From a checkpoint of a small transformer trained on Wikipedia: LayerNorm before each block, 786M tokens.
Each number is 128 + 32 x the weight over the matrix's rms, rounded and kept within 0 to 255. Layers, rows and columns count from 0. Numbers have three digits each.

# layer 12 MLP down, 384x1536, rms 0.0382, rows 327-383, columns 1152-1343
176108138100103110114108183116152121144128126154102118145134131161131079124116167135118114149136168118133148081125099158126134108123149130131158087104117109120135104102086165141146150133184145104138107183113112030107115093055055123151162099123154106202108126142130152113133127141120091072119103160107164198127084111185115155108150200121085071139100121164157112086116129115105167111107076149197098071084089147153077139101120142093140136089101105118219169053162061058124130149105101167134063107131160198183125100151142109141174114166142142130135048141139096099129133124097113121
157148113144104152113114112137122091163115145084097121106178148081191073164136185145158140188113098116095108130209109165153158167089131144083114093195095116081169076195187108137097143165123126171171090119131066104044090196164138164098150099132158121074132139093114110089161179114112086123107132088083140108183135150069138132128133111085142141124057146066159092075127115147137154113140095175138126132124146224175177093094109151117101141086103093147096205128134105115143128198078156122187111149066132114141169160106194097107101145116124162159067098157126145150116104107149104160
148128138189132140154113120110204094100091096155180150151151154082099128115179138125127143146095079083129143115145100110131113137047119111167177148163118112114082113135180127095164097145136144161112152168130188153151185099172150146133156095089141139155135140113164111175162159120170138095200117170134180131115113103111166137093129078148128126108142119110116107096205126132149148086147110176158094127129180110157162177142161102149152180030133099154214131107111141110134101089137101146128053134062063144108085113111134134162129123132144095132146118089132141111128155175141082131
117147082159104160154224102082098091151175103113155195130126122188116162123131121080133137131133094106167091165096113195118139129095140123179127143114091129129139141130097108145127128118163086111149151117136122218122104129134116102195108155100111108115149172176154121188131139135161128083122075141113183134115162126111105140133097116088097156118126143115112118074087118127130083112120122158104103103139164102154154151151133133117131061148117133131129128144143091097120123168136140132129129169094105098153132134090064114152146142071130126179076175180173144126127139146080063130
110091164120167148120133172123138130169165137183141112127198090102116103067144132129163121102130112144164208129066135182112110149122169156161134137140141109136178184110065150130111178179159119119189159117139173106149073096175107118114133094120142113174123152183121122169109100150178112098106089116079073142145111128174095080150122127193106133105136125102143111109093119162057135164184125099091162120133109134144078098150099091081125110137089124102125142171122149119139107126130147130186148069072163118150104109132098118142133111154099143186079078145077125095098113126090097102
153124196138084097140133189123138165102142100162171151087159138087137137121120105090108076116144130172136180179097134096160124131144125163140088097084091184055138157089079132141144106135145109127122096115095097115115139166042164157086143106125121084195208122073081115141189156128146120161087145042137150096148103106099109141127191118104100163155093133111152130046125132128085148146113120162098148121199192125125146135123127104096161141097072095152158163114074123148170097098084040091114087055170159155130189205046152146176151117206072176071144152101147203150142111037110122128
137097121147071146125127108150099125120099145117140115145100146116118163126079116152113128150186091125148157085138152111122166132108134158127102116123105203134134145107113170108127135125055158098094108136107140166138091093086080098145074119117096159143112128130136104140135143137108150087141130121117082095098105075139153067121137122026126079063136107156149171159051103187149128098110155135112141152122144172096095156088106130095149086051073133132092096092151107161127097101132138132161103133143176116147140171112118151156187110130052073150182136129170128113138086151159146137
125150157108063121162189088149185114088127089188056171137118116101146113132185107147117068164123119129138118124126138155135118114130114130128160113101142112126114142117067159151113127141107103133172155147122099170096165113117165188103146095139132150114110132185111137118115051148122113132124150092101213099088144122159182146161176183099123102093115148076141130129157161120093114149145152114134125158150107148155118140090095108128101153114124082098156145092181115138151140187093145090134142124131147205149123059116152127088137131101131108114102100095107054141107137108102122052
092133127147181165122130099138185141081084141090171115026153136202161127151177106183101077146105101122086158146126121136170145124114108136109130145163128165082140135138149139168124131208113138124085156125126126148162084116112179096184081146130176162117102138153095087115201142125092090118123100146115136080104136136160077169132101133112118113145077137125132139099098104115114048046144099154102210119088133126136141139155161118130191115124190187152171109116113086185089155154154165089144144115115119130077140129078111157149134113062138083122152110176119132086094128119180117128
141168139140133157063139106119167065116137095140161122157108125182137133153123093140175057103133136211113129119090099119149081119144101147104128194152156128076129127104196151122062122128103099145125085122090189085122158095135092101114088203127123111149111151092170136066156131150147114161095127176101143128188161170200095138153134121132193118109120102160144163104068126111092110159148135096112137116134134072165083188112124126127131179074144115111109118116198118116109135114098186166132154100198163101162090091108127093150125094121104104115157061086086153108176104137172140156
157120160104147128095159115159131173125159120098101141103142132084119149151126140155113142142147195128125137158144169154086190108099088124138117075153166159140133030150138153132128136193064153149131174111145128134140156109143187138106114150122089120187106111040146153147123089144134118163120172102137130127126179149089126143102178173120102096099115138150139165107096140100172103101134118127141108187132194102102092181025102165150064137123150103127039124135182098107097058067130151100120144127135061096153178129128142148120147147181037128154074212189154151098104081119026095148
084138177077164146150125120136107093150127180150135073087084114016115126109097131127162100139170140081160140140150182113161162173138165092107141136089077122122151110098018106160159134124127083141178063112112184179195088179112083141099144155151118170146121107127122169195129105100116080126086121154077128135107133134104119111108159097134210086107076107131092046143127159171141136168129161165121115101130149129115095155141102180123119181138097144149172118138165107147170095090109150074077192123119146178152127065084096114141148088087154047119091152145169094129137173073117149110
135105166153096113098058124163185122166134182094146101123145144189141082125114145129103164090157153107103165065136151166126165131122101129122129135142089122046210113111107197087203100122122131200116124138119111130121147150110144150077182099092116184142129173085120137082108174194039100130135122126155128121112152165124067110132170168131152121117137136142174125117102130143127126132111074046111119186135118137111090113164088123162082166117120096156088113123146117059091098124111150139139119147119124119137120110118145101152098149094086132145100112080137162100082114138133104132
118129151174125063176133147148188053130129122136109196127116152124086150178116163166152092139135099197086048157142164129068144156073115125092148153135163108117133140079075095128095121139179095137149140155196086129106123053167058072144137144159122115189127139162130090135150094112119149094136196123096089159116106115148122112111099169140129081132142102126156137148182133135087165098114121130105125168155188082155135189216120105110123194131195075146191182140118089136118088172105181098121122169119079131099119056151129093121086131146122053141072149138092174145146116116111113103
124129119114171069103193146117150092093168114124141149157123162071155097080120137154063184090083196140171146088196094107087178124125169063098105159075136155064159111132073117189098153140154090151197131094100107155097069111096078181153150082132103141069076093122166163111135146119152086145204164118183138183135120103137109115128118113101141110161137116173104109126107109147161117178202087130140089166102128155124090137140122119136175088116178096138141110121102115116106129125118147123069088100104103140120061170124138134083141120166145114128093124104181099107078135137115088105
155093167178127092095157184132141100132165139123126145101056131114113137091115168119147102144167099135043045180126192150118135162118154124090154116096136165126174127103093062190164067106145083134144103097176149129043187159162102098079090140091169156123116178204112123194144089131157107148137157083152113111137108095076145076109099096081058130126106107147135096149090131173151184078118112142156125123119155203193118091142128118125106166058118166145091142141142126129109134129106114106096081134188164135162181089120114128146104143085172133135154147143123212095110114078130148139
200112104119149116155088087125085120129155171131096141103170079158103137140173133113190084097184128059077141116200167163125148137148139090113109160085134118139124081076134066124140157109081081150126151159128128098105079098130129180130119099161131100076115160196099130124096120113183131166144088131070127108122103154136188121137133139129182135099187071146147137134095177118151143133168141127126153136131078078099131187096117128123154116148130171120146207182129113075173151129131134132126123137130079136155135114159123111076169124139123120117172154107128083098129097129149104126
124119134124124137074119119156164104126153070115115171111106127138124067085039077072141142140109122102083115123188126082131116106140184165131150132076157094122143120148162137159097143134084135165132092127143092144148138134093064140146081147107101068116131192086081112102079132159173148134111136096112127103149139165144139148142161151150094171151154112113130107100108119117159187158196165106131097101131149110178140141155181109140076129109147142122176113189090145120152190107157142173109085165149100127128151067122105158104081121121097138103102067150126103166134076145075146088
074127134150144151118150138088199089120065144118079099145081066154108125146140138113140055089024156165133115133133082121089160090132159116136137126165104121204142126133141138166121120134132158146142156079078133090188118177128128130152176164111152169121128091113166102117123122094109168199158113142100110124161116131119170111147080133177171125122142094156070110085140170154136152116151110184151208144098189144134164222121135118115116091119099148137081138133151153074164062153101107161108162100144143100116142077061148109143111072183108112150139113158156144247105148113095129159
140135169140097143162130130085156126115110143135137086134163126183158143106139129147098176087122155119158145093116141117104133089130110107153121142184089093078122128055166149184145162109037143145103190139086107135091184109168128061058132116146193141109156106182147185148121121160142126123129127121167112109207184110134176102139091156158146136140171173198177147106078132192214147124154142121127084154128138178147177130114117141094156123102126143086087153130168124082128142123169136066155215110144109131080175153089186155195157167147122118146144135166155103115166144146105089102
125141135149112108156078102195142183121147133105099115153096103150144080087152155137076144124149089177140150138164118149093088116087075151112134148069128099073152102141098137145114150159112111119133165125124176168133086169183137109133143155096066133136100124129148155137087119150072114115172104113146109092154105137134134158131095148117136116089124135094165114091144118140192167123147113163138120099149127140129202154181105116118129116167084101128096174109145092146112109127131178155130132128084175149141163190110121163105182142134127095108087098128083105120137165119119112121
116149139138138142161099193132168127116108136132109129140140111109142173190136173118179130135137124136107099127166121100149133101147157157147098196133056162062162149168182140099162102127137147117187143149098098126150158157140109137107143095150130136149127040157148136137105127113128122055157168160123138117143113132143101123174100193141116090070139206069164168135185149098079172086086143112167077123084124119080083159189109187063113142130135119171176150136130106113073074098137115139124187151105128154112116156101222148108167104176132161154120093105157146143140088127136156105
140130089080130140157076124110123136148134079129078083079171078129077178141116131055040136097079117117125113141132075105122124113123085089207161118154129142149114126159114073111108126134134130183066104075067104102149113132187167114140150150209129115102126138156148107153127139106157112187172153164137103203134129115151183056111097116063182120135091121146064132140125112081158075107095199112147139114131089070142107186119162077161073138108185158108157101184089099143117119158161151030105106096116124123162094120162096165097158160157161138050118164114125131102159148130086097113
178143089118118130147130133159129133105145106066176096138095185110125122097123112139107110105140189159102062074106104121146065125166172181146133115196120070094116057098122112162170094100101100143153175147177143118109132105130124117185136169115163090135115172150075169191134094078144138104136117146183124172147113070075094135123117171207159128124157133116107087177190125159083136109115131150113177167124104105124089078122145165078190089145085154118175185121093153116122115172123067197160111117148161172127152106097142151104126111160165116173142154067139173083144114159121147087
106102174120127160149119158129060119128110123112165115159123098207166181142156158067061201180121123081124151132091131104103157148124161142156096155149168122109169108129180158140178174108096084134130159163113171136116182099125165141086121150120077141065125135135124083159154082147119100163141092165105147116120115160147180117132176113119067108115121185106140079137173086092167116163192163093136166149103109108138107179126131098121144176113162099111153123145132147136107173148124143085137152128165087118135071124166145103131212134148179152165176169093182083078104116112130124144
135146154152156142118176120170103158166131128145075125155138153117178196179103086108148184152130119138179120115131165121130124119101163102138136167103125145116158178091178118092152137133146183082145149207117099110130143121110103130081147112146044092117088094082122137100107092151115143140081131081165103127053143123095117176166162150147126080198174110056089159144091108074082112068164090130134196104078111105056115126146142108163120109139123111115173147077142118111119101164140135150141154114174154131132132159077139164125118062098143095083117168066112112134123155109119161099
121142071170166087164168091075137128074114151131140128132102167149144075104105148153144122108110169102151130154091067109141101098103118014151169111167121142154097152143190145155121097141172180060063160178148098125127123087235107085085105113084091157079089158098162180137108099153182142155110191175130107117133165161118136076122088092121130117093156111128138146072173172134153157067165128117111156118093109133168128171222115118184159099111126073104120136138121153130128117201078158156061138123088090207111125057132171132110088117148138127121149133136096136141142106148098120149
083077079108164170107063154116193116124109141087174138131117078158108094175052134160174082172114146103164140109153099142118150131160078112130160094162084138122154195173111157103139158087220108110114184135113095128148130140167078095067114109135165120097161085137081173099100052147132144130143164091072180141157146126058047076121169110147147107071101176145121137147091099107138124068141125160117104157121195082101163090110150187084106162125151159063134131116116126101166099114113161107110170092137084178097111167158099145169211131070080143132093149136163127165079101177149151085
117114079040130141109107159139149174111123154098110140173184198093095080175183100125110123148083109146174114114095153110195072082164137122105093161158109106111116124144120154099101122112086106130131149173132095119075146143114156161098165102123146104160130132159179155093125146110124127126123171096106117182155083118140080128120124170120144119181102134107089135187104132157171137087099156191168137111154150126124178096137125110116123112056045131099134174137143121145152081213125160117186118147163163111174154113084079085091117158149107206106123109118074103123147147125169125179
176138152146140132117154114186131117131164124139145140081092119079110152154102159064153104111141141143123138109074159105110163164058139115123165153106126118157131095150102131177140065136155121112170105118171092153164142098130136144108113112039122123110124171108129097092165098171108107110113156055112078127096130112138128178136092148184122158122130103097127156129165168179162156105097125067127150185130074155107109182131111131112135132174123121108141130125122139108138124117175175143164138078068179112136126158162074159116150100106143133139111087158149119113123102140091073146
114133202167090128183098094065099124141189093096163091149119132149118086171120119110092111150125105145175081139151167074137150111165132139115113088132116131105175130147092127134140110096167125173093096195111091163121097080099158133128112079162063140137135144137145101101151148120053155172082138109165101115084083150105142121079186087101095090168074121096108129132121175120109141153135129111115159143179188169090181140093137076118186150103144101176108132106156120156116152128183113114113136101146088063122093113095091108090162107070164133084067151066150128122085152135101132091
091094071181121084069143077143156102153160108112147146142143095146069134132112179089111129143183126038121102145170139088163149155126128173153126115115111106158116151124112112111174123149137165151112146158112137139134138104132126149118097129153103156114159122134121171127173103142120132103125108125172126082190151202102135111103067117080198138089116137122107135123124100127152107109127152135146181143132097176216153158143100152121115088103151126181136090124173077137161093115108134168122119143102145137089090156083174087149095114143158177148182106195109120106115167154143130108
081113140128138108161087097080169116083156073098113153165190120090195128116117138166133115086189083118159149156094177202156189121115128144081115129063096180126126108096145121182124097111126158097131153112122148128137145111158139146131121101108102204101151140190106073076119104131121165106123096096071079138129107116136173137185117115148158142147184141145104111169162116099112123113131131188155181077117136121142151146146141086052123111107142118115120106119131127152173125162112145139155121086188137167105147118120136090073164165153131132122142127073137092181081175126097087117
122089133179107101063085144091117127136121146118174122134137089117177129169135094181184098078098091096146168110146139122167111165139134095132190134137175140190136108111204157124150124111154132130126146150129103105133076138135119079179127173128105117156137072136097177109111140118110120097124168118161146175129177145062128149067081098212157065167179126093156134173089177174137158087166108112137104066171111082126149128186122184080140129137073188096154156172166118073148087094128065064076143132137193055144087110128141134125129136152048133150131110167139136139129114154194089119
122064047065094112102103113122120083097165102123180166111184134156141073198112106142105130060113144160074123048151100114129117154086113169147113077132156118135124104136077161128176135148156171120168185018143120152138167149096114170160117108144089081154142160167131054080150173134155076109142103109140099125165123149108139078127167130168075135129115145090139140124152106104152122083100130101077100176135142155104137131160113148087163158109154167162146128138155146201090090137095065120155109127117127196090141150076155095115187106132162141086124136123132103087107164126207122113
078161146173099149119093128095122204112124149122083060096212097090111144167092106151119161155128151095142166115136074097081113119146134137114115114124201089103145137077144123054122096165114056091122078130155145147106110085126154118149105137164138117129082117113201147105112157210066139163147152109174140126147139092133138073118134123127110054140140122123078077078146096158069161086108101124137145124112102156110156115141124156156179116135081152124092113171075092131160115199158195179124138115107151088107137045163066131136147151173190142128134117124139098157136162097144106105
078152061079100133117153132141137126178123116151155124205085180155134135137116127102107107115124115125137113110157107147164144080185114096121078179079077140165132117059063139129158109093094160141116135118153094129103063076158097151155186140080122153128140081189153140169106128128090134101182165110136133175117083142124146159059181128077131199139090181141158123142074084147169083078158118169129057182133140135153154115171129123113166108176129119130118045109132114114106124164128154129216146155132151091086170086130120169149159103133150082141143103174140146137046076144126116108
069086157147144123098145151145118101170110090077096111185101075151144126138199096160145158198103238124085151099147077098176123194144163070204149124162165128098164104125118114098129108143142158157084114139116108085139163162154095164139105109084142107158099137088123154138166156126128143131137134067170104071092098121143186173137158161071171152195211159111162109110153153060120072138190120093112130167185180120092105141156183096147163094146135181137170122183185121171162097103073154164066129130096115146049113093111138136137107135134130063092156161131115135206137087151117153112
053144173090137135126155127125147164123113084108202180114058092157184119176076158104081136133074119080106131104140130131087139114069132154167157127133080102094100081134168121185152146116141128109126094150160062138144110116163125069126052111079102136172118092104182131148114170152157125148081159082135192085159146105110110123167165136037202113104120134101122099127086082103166150125105121050155107116170123159145123108082156113122155146117084071101121117087183203117093118101110144159135136130102132171143115137106142132149125150157125169088130105137143189105111108121116113157
093142132180167114079148152155099108153121088130111148112132096152198087027141152077123129114152111185155170144113130115152109140185064148143156085135134089118127194121133130139116153141132099145143122075097054100094113146091090114105102129109132107123179167089180197167164119149141109143125116135129153125134117102185160055136112144206138135168125134179108126179119145103122117158152176148090104204151153096158191152174114135118156192126125157056128158038135125107129112133133084181150135179120102136104153119118080158101115129122080134054090106153105086172151171114162077107
134109144069150121159041178152109176150081141098064130132086138203103158117155127146106130123134128128160113096132140107117116142079140158093141154142117147134124163148220110126117110185088174120075146159137099126138077157135111141069116126085140129132132140117137121115128079152110150178131115171118137113142141129124134084105102113151070157110120148166178134140157083162109154169095110122165123118153131174128153137126095145095036145103114156153165072090102149166155127107098171174159140133130138109139136132152144125177152098125156130113158085089073107091123115116144156129
090126114139099169144149088160156128157110103140132144110146135114110078058124096170133136131128136162212151064081030180134109059119135204042117147179097160133168105161164160150094090101153082137112196133078109099153134102126091127168163127089126171133093133112174141091121118153165115120076117164132157110128123087150166176121113109122122068136107147156159097127093121150047178130112068130117138065118099086083120153084163096126201137109121108145113098132137110150165074122113162076136157134105146131104108109167132084107178142124194137109059132133158138159087105108099183085
122145123129135137123099114165162088141102147180093134147142239066230097149100185067119124170107139144146152098046076115080112124154113159180155155144192129157096135120126079130100100100165116148118122116120156131147081066156129142163167185157162123119145125104159132120170148158128152161126104143112110042133086149137159109140149112130104107132090129158140148108130124180119100128103179100154173142129109106187098131076114127134167102080076143121128099102147148087160169149096106028128173140130180177143121101094114094140121126155119201091167125124153126094168139161137147093
169177168151156139129067141139109111129114119150188165119093102147181115144110162115090107083144157147184120145175171123135137073150137122131124113155058115120151148127119190127084096111125121153104170125095037106140115156161052110093118129175103130125109162076160172172110173106120190138121105168161109131131098162086078151094110092166137212114181106188111107146175127067075091160182116043105112161086128143088055081159087142160174065150120122100123118118133113086135144153156160141059083175086175140169112131101101189147087107127087129135154165141120104108157094112135128092
082102135136141151135125086135117153086161114157114132142209187068072167099117087099161108129086128156092114138105119154161181190140112132159148126080167142164155147101231134163098136129109144095161069134117079121152135165150205125138159137162142082059084172068082101154083067114141085057148104137097163156154134122182149094122110071134088058128141094093175081124177124151141124193101107129207114120052093111148146115172066084157138112134095181144098143096132141148088124176115153126142111072127160137127159134136120189129054139179060134149096086132099074121105102138144174078
140150148067164184179081109165096069132188064124137129132121117086100111049131086148122183100161158150134099082153141124163147097077139131155178107163094076167097150103151115165098171168086140115103131109111121082147152155120117127127200101146112130129188150237145108164149077130114179085093095217149196128135173102126101167076117172048107142131116135095119115096084143112129111148198111146079177113077099158159114116129172152154129169172110094130138119138118185117201160099122169080099064126100094156052058187110125072115115126057173156104123149105123105144149089081138111131
135155193106122172224070137110122129095098123108130130122167155226086129112149073093115078109226136125107092115125119162132152126166131106106128145078124089100117095154162170177126117105091129176092155155131074149061143051098121177126157188186122094143151152095127092158132162118138120155152094105146170108151085106128114152087186106131095084088164102147080115133106096124146111188107114061152065130093105158114126146137127082146138085132117128102134101117157179104160112111083085129187154107126154145089100123167153157067123123062122190111133138115169112124069133122105115173
109169105133100157114107085077114073107134089183108114157111100114131061096124085120090138148147176145129134071151108140126120145131149132122101185182146089100119180101065125115122066096101177167076105156049179133138199168047185190087209111114169122120104140131087137084182156128164120189108103135121107119141155124121077130171138081091138145078188150156127132157071130156154167110148152151171109103133126152174054134137104118128178063173150135146134114121152130096099131106167189152180114116171096140096158145156166138155122180125066115180130177099161153099067051162133144137
125096105143081122086166145145168150123126154140090114123151085111126157118140215177178068159164097132132089111117164117135117109152146094109106122133144127130120111089100140110149124125196124141100155096132107115105128106128096105117150121093100101143113090092187144101130170104086101059133117137110137171121129131150150195129138132095150174117113118156196130113093125084121154104112170140139119173142136135096116150139096110103136130198137080131147134145209141129185128093145117141101116148084063152106082144153104129089133129132140135119156132108170116163118168120100157097
155119126210092140188188173132143098072108102083119135173081213131132168113116113160057151112105138159054098151118116132169121131112169163101139132124124085126119092023149140142148155133090117128195139121112104133150137145146189125148161161117084147153132150084099113175152138108149147198159125202101139181150114103142104159162120090130130113091129161076145100078116091088122132151067106162107116128103092163112135109134173083129103144143139111082117133169127179116105101079127076077189171086132123144114138102065143163089088143161172162129172126166150110114203133106112120141
152131115144160117121189112132166123101159112186194155133057123131129156107137086108116156075133094153155125135122150111147134111113128117091083149115138167080154198144114194094087129162089130161197138157099171112161108131067132105119133118113153071085082103144109146179116137145190087101194121144164165119092148147172104080158086183134158093097161124152114131118131186133106149105209151081146142067055058100109124163133147107132152113164134150091104104142134128158140091162164216112180123092106081144112137161160142169105084072126089145150152185144099208062143093178075150112
148142190128136126132172111176137076154138092146184135071150183120161079111135098117146196180150124125154119152130159109099108111143121159130086159168169150111106125153108112136132116117136065121142135127157167132170091138129052167094139163178145142073113119126112085120092164112147155151137127137169122128140144094177138101108105130161170131074121123132155121173113126133060107105158106166091073179166090129123169169150143207134128107141094125153160181186130092138139122172114144148160095101118094150116127074152132151133113155128126145127118101163181179088172095066149062126
127088081105105106177154123126116094127128179143125127166107166094057126113181127155125143154124160128097143059142147092144144144135119098089130071151134127141205137150102128109107120153121049109160152165146138128082160122089186134205098138129153101104097152105104123132144140103106158088124183134121125137084123127093178210132175070137105177075110096147198085080092129216150119153064146130042117124161168118150134142124107152111088202120161092177099139108182081090111133037124182070107133202111096166099112158093163175114166111181159122141092165132104141143122111147112084120
127162120156146144113118124150083107093151116126078144077105110084058140103122090088079147128138076190111116159079093113120127109101106100094162129056101144123156087151115158101156099108119135126169130163084069137177140143113166141121155113046157144104092117111164115100140079074121148098118099110099096198142150095087061107123151119153148105132125106094152161119136132184135170149151118175090152114103136123136140103149146155151098148130107134109112109113126116154136160075139142125091115142132096079098133128079156105088109130171086079147112096102108114118086104098159124088
123096100124125127170123162101180110142101131145128118115130172136084106149094140130140144161133137091126106159058131190178153124104155128088117152093100124145134100061080096161162080117097137133161149023187163093145159087154129186120162141101152114120122060096149086144165108129144135121100106115120141119137168140096151145068129090106165165135148099111127074159130171117119185108107102124171081078101160160114161125106152154139185099128110145103135126087108152143074165143151126159046132105125158133200163144126103124131131079097167143137119171064136143134166123118125155096
130147097123150194117143136160120076065112159149118147189113121196132107101129180128119097137141114113044159107097127146077134157130125139077159107150130132170188116143127132108112124135193138118108141069069128150148104163090115102147094096127150144204138101151127137148143179127073158098095108131119143148151098101167091205159205140126135134153117103076141171101122077151113114209105077148130168166116105096140106109161118147158180133169065081107195136116111110160117083107126134110167079105108106119116078145087060141099144110109114107099145147205139107068131125162098085107
032134107139108081110094086120181119095190159141181162106162123166121168189099125119126098072133174100128071122118097106185126105132147096142137148143071143142121179103124132130114106166081166070159152160136116124127161070119150103162117167147137101173197165126151067139202122093104060160106181115124139122136137099152134111111118121125134196128110130117171136168132125156111137169149091105146086152194136177187070108170107067113131163080117157204113123135157125132103174120129113136107176169134139088125135130186116165119101175158172029170092112146101138098068083075127133117